Each number is 128 + 32 x the weight over its row's rms, rounded and kept within 0 to 255. Layers, rows and columns count from 0. Numbers have three digits each. The size before them is the row's rms in percent of the matrix's.

# layer 10 MLP down (transposed), 768x192, rms 0.0838, rows 549-621, columns 96-191
086:109105140155074128115170128166145193169083096070112112115140132099122163124195155093123138148123135114106126088130169139193105083150110212180118151118084100135150140107158132162104181144158093169151145132146101110157090154180195102157182092124116115111158132168055138090112103144141146117
108:176108147125178157102099128123146077130125174113078104115163112137158140115046040145139129125119126097119203134131149131162140074120141066145108138113113142178104105079086127099135111114125151220147111123142097147151137161080145134173133190137074099159130125132111126083091086131178132115
093:134192160088152170173133092156117118104149105172121135116110126128117066103098146155121090101127091095124155110137079110068081144146180110097057121081141172158127186129155103138080136173194056101183150123103145086180128147200119115161095120126145160106116177211124098152104164059087163117
092:084149133130172110125139097159159052160133090149129169110105139111144084139114184042099184152129096187143133132108082183148122202092122146166112140152080150159163115104109187065134088145090114118157120058122146134181191104136080165148124131132117170094153114146130128118165112151171105115
099:150156105107106142141126133121159141197143132090081087124134107145118098106124130112052111156111178074117063132194144163135148150127105138121127152180130169137122132174093160104110155119112141184145135158172088163089136105102078166157103109142162162157153157073124125165079195186134193138
095:121114125031134141108118121125128154152143102129157119086143193189067177116184054169114121140136172069145114148145196112105172096127129054117127076096190105141173136161187084119142169084132131127151085164188126116150159146160134118129119151102086165106123166159137180127139109214156141128
105:056154202164207110057130181155075142130082144085109086132152130135169097097107139103148159122123110173087103118164187173136153099150080101118143106130115092117187145127100108097152152117120173142139148086152113174088127128090144131141182098103140124102137120100110114171170126166162151127
106:150113132159139175180170153124047103104112093200084080125067102149160113137125147063181157148170149146158206080144125114153123147131135161139131140099133061150154114111124119143156164140118138130145147112104131117125186093111153138067132127135094206145086128100147105148127118138133135056
096:153099115115037115151110111105144078156113201180136102085145146100112116121201078151076196153093102132168103157132133090139171092146170151158105166128138085118113147147096116151130156078176118091123120205159139147087105107156158114116178141149136114095049119122174129090145122176160186150
096:078098129164099130116108083164157138150080144113135076119181110122122165105130044123106143187142140146136124109113099172079161084162122147119115152137173186121097118122146121113172160140131165120126137144123126141076093079076191133155147095184088160090096156137160122093124129123219165125
096:142146113135176115162194144119149183138159140139084162098151178133100068082125184102161124121110098114183151155122153196105147152092169113107096088129159116118045124157132098152151168096121067102108106181094132143103047122093140088092081114084125110113165128177126171137198113120130171156
092:160121164116125144102171161148180109114149059152109081106104125177114125110139127148129157131154174143155139143106061189211118097087135151127141074122138101080088128148130130089171130116111163084177122150111092126118181081107160106190093146115112165052123160150112086101125124118064122091
089:069115127229081117148166119112117144153145111029163142129059099103115133177109103143155100104085070139143108100098153106187155146181128094188087120117120082100138098180173126129100143096181134152102117125134127144132133141107091125175144123115065093122101092133096109099152110096181126119
103:102088108126087094159125143112119162132117120090137144108162090141149122094156135125080095093103146120127132119098104147137123132126171149105116135134179157120166185080164148148124150128142140128053213158089160126110155147105126120151166148122149060144166079118117088173136124158166093128
092:078117112196181174156112113165148144125137148099088096075100079168143098126105133141107111188107157143174153092109139147123106184178159079149114084120153141124072142110106168174133181092104126069181087179091182121081124106143133175162102192140116151149139114140060143088084145200164118086
093:030151152171098128181135144144084120071120132122133123076126121067107145136106158105119114147162139170083183150130189089089122135105121068137092104095073122239164111098121121159120129109135087136124196158095089071102138136158124175092118129140138123127148161171097117147078168148153092068
099:143165122168178125103116142136126106092139096117081127161132097145140056159222098149123168115144162144123049153148099112100128157085203127138167179139137150139151126132118131090171187096047114100135109167166152154103129075149191167088096108109125121106097123144168095092132108153122162155
099:123109108112133150095131159170115153142145162074119179102107113151167111126132140105177107140140155145133111094094156109132193102142144147143070185177106142075122133150109181067152128141106119112133189135198170107081130161131121138096129073071165146082136092138126143116050120120115157128
100:117124162092132104135175122152110167171113149055069028131120146152157148134081148120161157199165123110107113107114133086140095172215145155109156141091144161076116103099088164105085138111087153133144123151142154135201115193105122112115131127073085090139113131171112116137125111110141135152
091:096065070116162151138148111040170139153115055095124086118133085151194151082119147128082110149149079194109113138122114142124083138142124160127183089099177153171089150124113155108134153144131123148103083130155154149171107071145136110168161138158118122080134166136091084166111157124121159115
099:147078122176155090115099144106178100116137156145142161114120133106162079093178091130176156097095134154131130184064083142107101175161120133129069121136085110103132121171118164144116136133067085121159080114140103142103188106157142132097134199156081170071162175177097106116124144090085089100
101:096189137117180125141189158111139144124144089193036173134128114127170142074131128096139192141040116136091167157158115102148158087160078149140156131138115198085120099107102165150122159131111139112101129115108095128138128137090126145149153072147116119092201130164082106116129136162125088127
105:119141193150072117103101099123163101113136059109129119153104102121114168105094124099170075138141152125146165113225106103156141109116120143167120134144126080140156085093080142089128135120162132095093166067087129136133161100081095101153154110134159138156133120150115107144141097159034186127
101:144130144121103152132078137150109176104142126181117069118141201125110145098147102119125138157073119101140110136130111166133153119137142167170159130088103136173163119091146097044109171104076102117093093147158139166191152122159143125109175101146129088123172126154036179183099095144138132145
106:136191165107128071064034130145148124081163168080104093126093139120093112129107107135156192094137117091138079114156087109166174078091133141155163138077149151191158145141118109117166134066146094164091176130158110145119162099113122123138150153127150168130101129107086137150169102128096144105
096:114093145167096147055085165083133153091116134156107100153148069118125130122168128160142165165156087178154163125130069110126139156065092116137156089149149151136176141157037150156166156108079113164115107158134171164119215162119082102126156155180120157112111061123162113118181124134167152157
107:122108146131138135160074119127160139144088154132187221073181068116139130130161117100114114072082125130098129169093110131089078131140164143074085131167139081128150114133128165102134132175125122104146144055129130139093124158142186057072086147185160132147198100093117089131140156150132117090
086:164138146126135160124088153124167175152098118112107110137123136139118194087159155124138126144175157180090095142130106144169106138117094140134106218171115165077129147078136159073136132171103151158113120168183124103120082131078126090146163053184180114105100079120107142097139137102135190147
100:172099139085148112114115123133150104135062094135087138153150166201083110066099129107136141099105183142183077083126111087192152141129107153169193101156104146136096174111102122123136123134159154147118134126168154162183170118095145153126184130155132159113176141118125150126125117102134092138
100:116170122144133206151137080056147148116147093091183154119158091178147135084190109155144078141183127224142060101096168101125162164080139122148117090118151111166100166173102159149095082137110114124122097086119154110141157118124067130125209133128158126110069143111139114145069097118161096167
094:164085116136115095125069136111102111114107103082156133133193108145132111068144120141136159155090150117136100125070170146146100119145153192167096156220086106143116151148189146165146143092104136178124147138116104102156139195148106101152050102102138134138150123105074140135119067161156117190
087:142162126094149097123140131118107157098100138086163105196108119135103086074122170097151188123079156121134032096149101155146141110139129119128152148151151139137143148159098114125152120168127197140099156164173121134138194126120211164153145047194095130086112126064192110122103104153120145123
096:124101090167080125097146101123122094184100117086120087127162154107099093080132155092091222098108087076127117164167138133100024122131133099109157131218202144117131132111117132131096080102116120107193129131127159093093159103131139096168161148123067091145155138139088133183115158135142151095
095:151186127145194140068088147099098192159095120157110055144163152096141128155160116201089169132145162064083129098180078120146148094132167119131172168141098112127157152115158100091130106132110185078128103169095137145151137083133123160133122057103141138163150100120140139100127092145145159102
100:102090136124064132061157143133185135133100133116112084138155122119092123147098170176170143165134062131108124096110095138148131168143126114076132096166149115208101099105051108147122105138118111071111117117112171141140152142151108083158088123162176082163175109179114197147113127115097132094
091:103128114129035094161138160150144099129161148135071089143080089154108110141145146109104100174081116149116071121161165158150114167147181085122128111103158160120120106187089170103168085080086176119124095102097153141110162126092125062168091161112127125115125108154105094078125126130159065134
094:168109140114124099110110126143118135115094101132103130087120117173111155115115099131081092157115090098038082174136131115184136145146139155185095106186121147143107109127129175145160135117119133183137153149128165096158191190131116165139117172133111087107089048113106132135118124087124120175
105:159104083179131104092160126066109128135089174169121115111150106100130110157103148123096105165091147119145142157136159136142086130192078134049114146091094087153183157181106147176153094111106091110102118203152140159083096152091117163133113079174084118108147095149137104112180125193135113133
099:126111145144157105130045091158143124176126156106120145185129134132170109066159141127124155157166137160089108132165089118210134153160186175146110134145125132109115134121148179040123178077117137134116093160191164137103184102122117131116180171118097092117146132137122151107168146109202123084
107:176177119137137096106116118165127169113122116140086101076123145106097150110098162082126198087068145150151142149141132161134102137118113133129157156115171152053133099050134144153158129123162118160174194125120188134149093140090156075148090106123107160168162153146081132097152071162157141092
101:146076118107135076140111124135206182101146167126172192114118128121138053142135166116148131117115077137119114154102149128154092156066157177052115145150147085135192069117105142114113086145102144062150101078095125148118147084163101108115093146146116116045223115083133126134128136125140149123
091:196124162104192132153085209106121120094144118156126167133082100120137147066143104110155119116102163089107157114140195085144124157154119125035153101074167153184062100135107096106131103096135102139105143110158089148146085150082137171117147116186100152119121060173098112127147123135150164167
096:109173102089176167150134135151143145092159162162112121075101160123148106141182152128136134139077147142124122129157023120089096162142117065117167184121126151174113086118231111119123129118086093148133098142116156120140129122166177153091133078177106119113100167111121110128128104143096120082
114:184147112153083134148120144090081118107115123156112122141119117143177113111090097139142124158161142118144085136122168125098112108187129110079150122159173146134136087050126145108118201131099145137101130177129134166131000170128155099127110121081134142117196122131124123146074141144105086120
102:189119080070118097180216170143119144146055109105082097149135169138155114166111152147129173130144151136106111125112119085164107074101164137089146081175148120106166121148122099189117122096175096138147102075140155141099112072132150105069121102146180162135124214143176132175108077124117103091
092:131152150119156119049122127156084114090137065084145129130173177167083159113119143111158105086102130096098120109149104090162148086124152167112047139177095108110129167097110102104106089179157106113127154107179157156107151125143139076089112105118165156102117142192085171167151133173129095147
113:175117109088149120131138159129158150170171185107156194139082133131113159106076165050103104142136128077115155094115122109135125102116105097166039122119100135123064126096170102117139134144117146178106142154162122162141203119092052118109114127152130169166085129163114156128169116142134122103
089:117127169111156128129121091105096096073097134135165116174179154074149189085179167150144164066204102155145137185161131064169109128142110102162110108130089160068151163148114119138123174126116169117124161099092128123187175142165103103207163087111103159181093127160103115131156190129067088150
104:121119172140119109068151128129160173175141140085156117139090196130093109146085131151152094159146199125095139130136167166138120121131189170134140111122060121176032172106114137140167148134119161134144115161120051131129122099156097131124122157162091143121141158053058111156159093171176139150
099:142134115086122102148144128116091143096152145118145115136095047133136119120139147132209095080160085198181183185126110136140154107131144150090092109173157150115131122121103166154095185149093164134139142151098049116138103156107147175100118134135140109076177121122138126168104117120156119167
101:123127168161198116103170093113126104105160134208126136149196083083097069086102133126134095116105126151155117131069160116071150097118151110089094157133097133121093155192112112133095086086120156107099097056174181153160121120127090095165143116141139198166099139183120125151070132091129172186
100:123118183146208135117087133177110157129029092125128087148103118118095166147107114113096107105136124117141083081148154121185173170178089093156030180112084099103162130074110087126187182161072149120102181106158119198115166097096125131115162102177143129092178157139127144127113151176148104072
116:135145151095137148155133133082136176124101128148145152133166172114106101199087160084106129141159107065157030103124159075136128107094121146056136118163145099108069116118035100129125092151096147132157224080133130155083135097096130121091081115107136145113155104124175125106077151116103123183
092:075148118090171128131133120088124117171153140086109131120126092125097189148151139154151160161150071127075136148119087083126168148154127113183117128129114161071141125070131173104124160121156115077126110143111071113145165168148149146196212139137094128125067096105123096180106190103180126086
098:099148126166149132062078158152182082103116154088165142169121094149149144107128106148148140152184081177139084084096120147134156102126189138150100149151077093162147126107139146107142081068118162148123131095134171087116183157138128122191172178126137143129126116122111123157108113122119123141
096:127108151173121125130099135125086127101127030156153140211138110130158106099133090120124109186134089139184121131118124128125065157159145173194127152133117121128148141137102175134122151119130150039139142183113165141123105099079102121123142168131126108086101116087152085113108071094093119167
094:131153144131154118140165109140132098113109111149168062123143124171113131064063134132141066096139093133140183131173115121174177124099150126164080102132146101179114161163165100109159123103199140157089133182164080105136119075155061097103137121131120112092121158180061094144069065090065114118
100:038102146126158118102082193137155091140074192108073178099122090162100164135113119138123148153156098114158124134148131059040203110134106133105172167143149150137164093086089151201146138120164127152093166113170158136088102169127093122090106103086136120079099143060143159146160106135144100157
102:143111163080158109116080094083181136115101188143126114099103115161169159116135155106118159089083046118180123093133151133171122136115147152137184140089127130190139129186168114181137148102124125098109076078118139116142116109130110138081097126146139116165161139126082117168115141188140142152
094:130178132150099148125150127113131129102137178091101121127140124086101136116092094120098150139104102154109122123128112083198116087096110101189096104131191138112112129115099089095124126149095098149120156159083153120149107132146154137089132131143116120175082105116157122095120115062119148124
105:096101104093124114109191149090178136110134110113155167151082139111110106148128150172116082202163073122060103173136095138111084125125115109114154169066098131177148172149074156100078178094136093192079124155152133117137132181189138143094156163149153180098128109152100120108090109161121127115
102:089180133121162135129187182111101106136093082184070171065145180132117187128115187101130166175135094132147081123119130047135129187101109141085151087112116128141144131163082148181110126102119103119129118142136079134132111155144084128145172154148137127169199143142129134087158117088130151151
106:208066139084109151132181136120178156085146132148113133112133097162144142131121096096088138067117167129171146186126101163127145168127110153137118124117131148116044079077102120096165130152119193128094147092114062173181146095146115121116112152153116140111175179087134193082135119136095083101
102:166122125103155112107094128099158170113092164075078110146149179107133195132098129160088124203157079096117084087130164144159115090129115135146146114109139174178137086183158116128156182102160133131129118156119149054036109079153165142125086088145118091161181142152104151128161175134182151056
097:061174145155086189147175162141155105127136131085165148124106154158072183191067120105133176124131108084151109117129138130106096172099125069162125124132109153143158134151117136129146076151079126031102154012098098109153142139132138147134132128125178185164119136150102120133141154097134095134
100:165125164123131125159108126110146162143191106201148132155163158130111051097152150135101091132200138115168128132142152130063139182138170119069095143168164088187142118146156147132158070122111125154124151183062118142112136079106101106128079148133157163103112103108178132113100145068117090152
102:120106177103146185116133131238109159151159086100161125114071106086138140146114113148106170141156133131116106092183104173029122127121121179152170136095131129124128161077104179105165192101127137179156146149162132091157139136129121146092201133139148131087133093169068089089119134168132110124
101:128106143092163196120116175079176172170136129078097100145112073097105155078155124110117143109101154134137130157146150159089135167131090102169148091091119109119093095173091132122158144139106082135114115107122126101143071128142123196097170175109135043115103110120148149147196099081134144148
116:132151117135078140142095100157122093101108162098107160112149114137093079148134089124069137155110174178135165103116147129142093129143155111106116141146135088158089179162156107168173129093135084116159118152143186105093079181066089113201160119108103129098093113077161092115147127098180166142
092:160185131127128106135145140197108147125150114104086064158100134111150134127086111087178134150161146169163119105181097125155175108151123210162126082105094118132117161162180107125121107110093165134144111101134115138122119142106085168107061076075102114176158154101144108071128114100127178107
105:138138137126140136215173092156191099124100143137155142170095108123069073174104102099127144148167151093102164135098134158105096147138154167120061142068103161090085118153132136106196109175091148082178158073145122138147249095123161152113122091129129105068140201115087116140140088131084109106
082:170190157138177090118143113166123126131133153128168139150106144152099148140136110116143086099113115181171123076113120128100138116156131090084144096121113100186145080135091125075148127073172114154160149107119104156126103162118182132147136162105118116170105107125120128160087114212102149161
084:116123123136113139136130170070065163142146103099167081157122079171137123118118082146222121062081115103176144094132186124112136110138174158162100128125111084089129101159090170125142163127091125161161110129174100108173206128087157157108126086129167122129128169170082159150166078088137186176
# layer 10 MLP up, 768x192, rms 0.157, rows 550-621, columns 96-191
106:137153077159185082162111165107143111148172164093142181106142069134152149148110070158149170108121104115117157092219138098124066101165134138182112152170153091059142117166128147097122126141143118096100150154087151128125184149112109126126144084170154162127098125129099116150119129134121123109
095:097145105165125101091082146140133088164075143074136146152162124125161174138131203097076152133111163121097090113061091106112125128133142167160149124137144086142129182116083165131092130088020152149087130102201087151154154105100107165137117153111140072186151088120147125097153074187163153103
094:082107125182092082115095136111133093090132105110135184138103099121144148176106164218081084051169078133161132125108146113192116176103114166174097110119096172189147109100097170121160141041148151092102124129178149159149142149114136121148181133122062040125170115144167128129101093079101209120
096:166153148130184112131091122165077096095180143135148162088130131135192173124086111084169129165107102137101169122130067159174141149169080155180145138157102170079132170092140060141127064118085116175135168082109120137153082152074139122103133138103078167125123071134151109185088172163134118127
094:134137076183089082101115102125085130120111174116128090175191102131119107090048179134116157102082145096133131085202105139118153182176112173204109172127135156147105107113111154111099049156137067127111115143172150060140190085118127136112182089058146127123125114150123139104150153197079139106
100:148105164137154111171144148142122208110171131098158129096151026144172150061081057165049104133145112113094179075088110153121173084131107132132161147093157099107154148062175140093131134130173108083152141124207084107104135142172147106151153137149086177165091114116070084106145145101162135132
101:148113088139111110094127127122130094110145172141128116128143188117087156087094136168093138153127142069095117151188084141149142114108133121106138084114087127121125069151097176123139088109157115128110116101172142089148150077108139141143117063168105147159188095167109103107143057119050119160
102:112104136192153135127149091183108153170082095110172085119091124091180137152173175099158080181089096172129121147125143157098177136120137121140055069116136106108120123146135102044167089114163155190176181163146184183137097135128114170138148178094110104106088160143179120118178133166124096165
100:098130183079177114123090098074167108121150158124148148161139081081146101110117191121129110144131131066077099138123134117152117122118099153142156154089093149133139122135124153118142112099143139139127115188108117180097114136143128097155151130058133103087130123226148151153197127140099113140
098:136115127120150172131095121156086068133114162121176062152118089126142165106111142194130092142113196114168131107133124071203159108128127119169127124134118142161141121108121080162110092096135113144129191065136094093123127071100131147144197084109090147135078092131127149077112175115101083145
096:123134102096125144081085116139132125135135061076106070162112102061118127120145146111083089161143109106123065162177151123142128187071118155186089150099080186136124166099143128146120173147133158176098110035133115090151106186129090115161141188100072104136095109115132122114122092106152113133
096:082100167085127156120167139154116140164151154088119155183123169123158114080135138109125133107122128133087132053163141173106130139080076100103112206140148106175111133107128142080116122206116168129127101096159152137123138141139111145105088131113085175130095100211131139179202163129105101043
104:124162113149171133112131123170168122135140112160180142145133136082086149081068150090099164099117154154116140142176118033174066126111150141128107112109081144133092097160070172141167140097128118117128158142128163184143065080122112177160126108176161174128113165104160092084170112132096136096
099:148152163115148133102173081099090130138114184121215177157152101131140110111099104129079169091117127091147119113141082181096096120147069174150156176106113098141099111164157138106146125096132088148129110095194131181200131140099178119183075117153101140160145114102195159116145095138046129065
095:128115067068147100125069092122175165153149187063118093103099108090148140163122121111114137152047115116099113111074098149113186114119122141116084159115180114136120122135145134134104116090114094147156126105148139182122113130166125115114071065138093155176124133073129154132168116159173180068
101:107113096150097098121120197120113070097154097150077118121138147133075137174117135174116144167142115122116144088132089098103147087140092092183122212153060113129095137136172085108153153129075196082086116108172152112149148074143141148127118160091115112186119153108120188162114114109161113120
113:138178135136087098102143057167107108100142133117107160130210129129131126111128055125103116156134106105051082120068156198147142141172117118139074179107179137095121126098161099138144064133103096199087148145152141131090129119134184143114100102148110135159099157151146130166145146124139083191
105:072141132136062166074146102109094156179141126223177119121138147070150140094145170097175095128117113162095176141105094179154119125094126151117102129110130134130152119103137089147147076157089153150092206156162148111126100125126131094088146205165109148154108110096107130159123090095191101090
080:159211139158128102130159135161093126110171179185143162115126094078094099133094098130121158128133155142166122117139101133047204166117148096120139171182109110100144157136173138068082130113172144107179191113140074128156113141151139128093125118141151166157119085119160229093102168188135119165
097:091165129050163149093136120215079110181141158084128096130176117098144137117142118151119155117141108109131116090190047157106106071122137157097151128089121129098092149171145176108104101080140098129109130118126115104113099137057123091114067100089060177128109106119163144118131149095125142141
104:121127134155117099116118115164114163112136159100079141144136110097108090157077172163113104118226164095028142133120145146111126174074117142135125135091145167211196122144175166084133110168122105096156088113104139167153198161192122099140095120125104163120106112120155085082161136096173125093
105:106091192115096142127158063119096200092086148088172129123130089101099124125150119105133101066110103164090150174147144108190055122071129146197102220114119107098138131154162128155160133115139117156141114150108101120134140086123058123110145140123197146124092160169137125148110130098158151117
110:121160139163148088067111099118136109149148112122146115096112107084162157120154131123132114096115180139149101135090162152121135082135120141183128177143114163093163113073122160078087131102202092093137104057178084106159147175091230096159123182102167053151161131141153109124139165138118165101
098:141114154090098085119158124076066139126169160131157124167177162163131136111132215090098145088082139133111130089102151140166142133089134185151109143128107150178136093098150126065158109146104170136153115154117140147189169151096069147149110162116132150110068116181142090099147153115168064091
103:106150125089104137103137143179117133087103162119100047123071124145141160111128130118132112163114151091105090141135122126160135079192074084109101174186115114152152142129230133153186085154106151132111190143160080116090120096113092092170113113155132112208169107160139108092128196132157171110
100:153130102157192137133171082151080119177151178081140102149117096082131152174079077116143154117099131125114099103144134151147177097119110143203173103122165073140148170203139128132113063116119132148150071213133122104083158199129099120140112107136097129101088046157162143124111099119120139144
093:085125123161097162171155150132112068124161142168145157111125119133145222105151153170124135112147166122136123050101109118067152190157112143138043172178135130122152161187087101155112129145155115082128151121104129155113115121167145074124085146146062113135081145166164142111140182132104165123
104:099079164126090130092153111080109138157143194114153074142107151058201096171050148084061152157099131125125165109124100197121107166122104143104087140085166107112144130174137153092134115104148158118156134104103115172060119137176163165119104174131140115136138123135170179152148173135162141165
097:177069148136123106165146148156087135139108112112145157160152153142133130135039183075124179138086099115176097156160118177157123110096126076174170080161125118115136096082125122147131163099211081162064129108178189123127171116121161172096093107127071147153131155169128120116114144090091120135
106:165113086169093102093086154117133140102070143126102124203133041124071113101112118124117149096163170108125122158149133069138092158122116204166074137171145122120150164104141136100105160107155107165156129063144115133110142115084113178161102116103105082112065135166112136113121136164152120177
087:122076101192120109141085102146166121131118129111066107112193121125176164135141117137106113115139086126127173132064109131117101133154113085126131138098172135097130146086132103137091140066102144170120137094111116139094162124103040124143119163126160136127105150135093137113141102113175121168
088:156096107094176136084131144143201134109123133112165118132088080158129135089093187106134146116107127114134138058135129142104146084115113161104121167068168159128201095104071111085203080174129120138125150157153104110113070114134146127095090155108104216151118069105161135064134092108111103106
096:075078158203132167176064169154145159139155102156117130130181182152155110166134103186137098155082135130120183137165139123138060097107120133084086088139114081123128105119165036125165094157113086080095154119067128165126143102159141080132162106093140124153115153162127085098079128098139200129
098:112117117134119179141161115117160119149154156135095120126092130108156098142148105074138133094115094120134152154136096081057128122071138114107145106114166050073139130148133058127104115141105159149151111167155128178149202165137230148124076136053103179139133139148124092151181100109146150118
087:145114146093173128128143126105161113125066133081135182116089143136161171121041128104116157112151121100119137188095105102154177176125106181130104114172123108166138138115074084177137115142145130078124162073133103078142051090098136197118146115162128120137176121073164173167163140133091125136
086:138149187088154122124131133149191124130217123138113135183083173157144095141116094142182027081154118149124149151135146116071120096157102154125061102176109081146118161168118167117160176116178120095110137125139140136119163108123093132051082125147101137136171129116066125161165100109102109134
104:154156126184118117107047099114132202038101101094142176070086132120112170154124151169076099094116165147126166102144088099132177119152154203123115128114107121105086125116166104133174084140081157156137097165183122149207153140146116109143146188162140153172164095140093100122178166106143089112
089:149167095155092115106160088194059126119104113076155141147192098121154186164110099150135094078116112124111151091128126118111128185089119160112138119116123133138111119079154131144129082160175184112183117114160098082133101144149117126203076043145114173189160095118130071068099109045085123131
108:101124113146096153095172133156131143136150160128113084161116148175093152136115113224079121161131147126142104076131185141202080149146150138117093140123149158019141152133097130067187132098098159151084100115076109091086146150116155155169092133120115155205115095183191114126129097087105185120
101:106142149123125153146100086094169086122154149160141095155099155079144150078129124108125136134103122132130098093093122138132118110100049134099119130120087107139181190143158136112109089089103166113170213184160082095113145185118092163156139155155136091143138165144110100097132106102070094119
099:110079122130105106068167148083131131170105153089057109107176115193089126145155139122080145137101077133130101148129145101093124121170085193147115120165188140151145101130076095185122113192103153234162154169161104117135149116156079082134138194136090158188136112171119122129128159113142162131
102:094185133147128157126143111139073143124146131124073114181165117153093098104126107130158141128149126141148084101136148143160135109095198167157100108110090145103069164168076129149078106132116123117109119113109115075101075149158136106124144100122098154180186089149195136131114154104128179144
081:172157119115176160171127117173163178148169166157106155170137067123087141106114144120152079128122213091122084125119195121115118123112167150126163110133121087165069135120123155095117149130139187098125093178143128106162043140093186205079138156078113110101159145131075140112145117149106140102
092:055106081107094119127144177158155117091174122135083127094140088167182137133131090136135175117108193100125090123141102097159105108162113104172111093098179135077100113125163077164177153133172185154150139079151077186156098080152065055132101139099126155148118111151102136108162182122079149102
098:151109118091126192165144154091126127156098122100108106158132135161146145121093071154153196138078129138118159159114143158102211115107128149126115131171124088148069155157189139117212176134104139109192107101146094104135092161117203065175127123095122116071058135120107079098135154160088118173
074:161071127102100116162117185147139099119136129151134109109126087091104175138094104058177109133137138182122120123073137089100146140146116079095101130088161106080130101135175089060098085117137194095170100143145123170103108147090166089153069115137119145122155097108054156139147119081146154202
095:165142057144111096087169105133134123161155167109121109080128100093125077145091136071139135167091135131117093134099139237092142101086122140149121135127170183112151099157170115135121161190118154103146165136114156171107119128147181100160105148163071112123116132146127165178087086091118144169
081:159165116118077180103185106145150163154141098137168111136078096161164149165102095114153117127138111140083091159117149090139139136108109142089166114162144120158116146167160089098130161129143166160088145131097179072106140102100072126097140133096155145113129175170198100111103129099130123186
092:151147119170102119086161149109149118155136127105090178150183131116129147121129119145167103151183091131143177102116123135152179116145107191170115080164134092126145148151129118157170135104132160081129141218148156166156143092122155130097129181127059140147134140148124139036146163101102116116
101:132126128147079171092157111180090117165089145096091125114099162070160163146093091123119172157199135073144151071116156212125135184142135132154135086126107127131130115106099150131113101122106141192150140123125105127122183124133194135088113120172065073126109078140135119099103101152145149027
101:159135124101143135094177130192152156137174136092164145145081128102140167106111116104132133085126106185133156133147125196159139127129120118120133145118139186050106064142149083117128117119167083092136167132176095164183160127138137129144104078099123178186081099111149139116113115083123134098
112:088118147155125141125086110146136129123146129159164204100099130138157171131117087102118127121205151151134211083157113108116121199131164174162087173127069147063064108156107154098177064110106144126108147089115118111113138177164158101111098124087090133147130048136126099112110123129152102119
098:166161084117125142045101174181138148104161088077125132136087163157211155095167154136111150105124135113148063111176119150103151036161136130077111123121113144135151128136154132152118106168077127164118116137117185138165116085100111122097095176149161070143144127121098163118197075205092133083
104:100154071134152143111134149121107126090126140121112112129088124087175099110126073148121198133122133069091144099107139082110203057111142095145146107094098148172172068128111158150117119141133105094128124197183117098122114122144115106124124098141168144116118056148194104134170121101180153121
072:115165121074151103116172097107162136151171189099169119119099137192046144164190193125130145076127151049073112108153097083112166134088094120155146048128138145131127150141101074121079100130132102143172114143152104160110121084094124089057113105119125164134160107119098192142150144129129132131
098:108095122164087122137092067142161190129108111103143150127128103073094106098109169115098163136125135108131123124116124102174149114167105118170095109031122085174178144179120099163249097153143075145145091163096060126134156121121152123055097128148165087100137125153122170130183154129062127132
093:154166147128037109102110152135112118173189110140120126203139085109108125073146163115100166051121146123166123098163092163120075123123118120147118095118105079140135091113096095155040118184082169079109115131101123107156146144105151169164116143124130179102112072190147124126082175145153115096
103:125146115130071139108119113112132104136155129160098156166158088141144147106077100152100119125161137122075086106157092117100103166166106196146159125170149162159171136074106122112170090119165145102178130170191131143132143133054129113147056120138184130117134132148181101139176090087137140071
100:115073101128151119175122147124121086169174132130131109120071156144152217140109137091184153129080196165176151084131119137123131149167068174102119075134143112115131091099141096136165130137120138134104147122114095115138126129092156072164095094109121103176156158076149108098158210162161132170
100:169122112055130099107163121105119111143141135105171212132110196133113122131153138158083165116093139083110151185120112134101161099099113175136121113083084157064155131138152158143134115057094111067195114120168089137129130150187160196085083108151164096142120150097139127137138127147159142090
102:076126100154138170110120108162110113107130122139114139158152160123128141121154040185168144072113105113129198119134171148138160146132088180144147182172175082165145081109099186111190115124141204110081142134041095163093129123110115153136144090106128160127135061114087106115100135135147081130
101:097117138132113115139135138109100112096113078117040088106091097093149106120121149098101160089125070159199145140137086123139155102126065158118112163117094176110134084099139131167147196120113156124124186127107153152110106122147096086164126125155122135078105150117093134077116206111094069117
098:131122084122149188109193124167181095105138134092202131190089073171147097101105117134121135118147177162153176064092109182077148156111152117142100123098127121121125120098084148212170126129119152094133165130156101105116158166093120105161087164187087129139115135116177047109108095159146090156
094:113142139145126155145130110145088117149136151141081117131082115165139110128100071112128134107167105188167164102136034087118171163145084142029128078105123093108096162127167111114116088143197158154137119165137128054131173155144151056150140092118112167163099108097184062089090124158131125180
100:087130118181095126142137165149104124052057157182090133112141127126151178060128121093105145108146177140131152203150066061116156112063108087148147171164142127081125106103124179090092093128118153088115148119174125142144164205137118164088123155141155102099172141196103118113212132179171161110
107:131064064153078143053128085073111133126108141099105048133131101127150162123086116107158133148080120093121178159114116139115161103104104076150128157118173110087196132089092141063137123155094149112159114099168227124086137160166167111150107109107140129148139119050107200134160155145147142138
095:097118116121154072097118114167081123079100141125105105139140162106202140174149102176148153113180119123128140153118154150216098080112134137135118091119125156121110186099075153152056110107127070146087197135141140147188099178159092060142100113110118107141223141141073105091133167129087102127
117:116147138152093153143189119138101124169156101097068120145135130144115120090106112132198093179152140148122153109155085167129161133108146087085099125114105134093166145165143087151103075126146120160113156131112131104071187067153180142110105084145163120132127102128154089170046202120117074139
102:071132141133091154137120093108091133183131110094129100153134162146130096169168129075134099152178140093052045098142134091162123106083130167155094151098139109158086130135132125163154042128148140138169167139106110106134151168145137162087119121153184125112051095125152070100126196095115099117
111:167118100108141114107153112136139178160150150109174145120118155197153144126117125091136195142175134167090113158062085175129117146106143094147075138089137119144151122093103088149163136115152174042140157064136184220154120116112141158095170109115109170135079162092123142103125156119116114146
096:158118095171064129135118102120133049106133128157147099136139114120116094127173135186074103156166090127142053081138126129104098187149161106120108093124159155182118152164166157157147119169123099088132132207120182121052186068073109121157128127165113146137080155174125110093126044143122125141
093:114132101131113117127121160140179108133109094106135171126113183100075164141165123165145114173128122133069144174092142144162177107110086133104113140095102194127194164086190122192094078065138072124190178142126117116153101099178165153160133161196105089143121173143140148059118131137099065193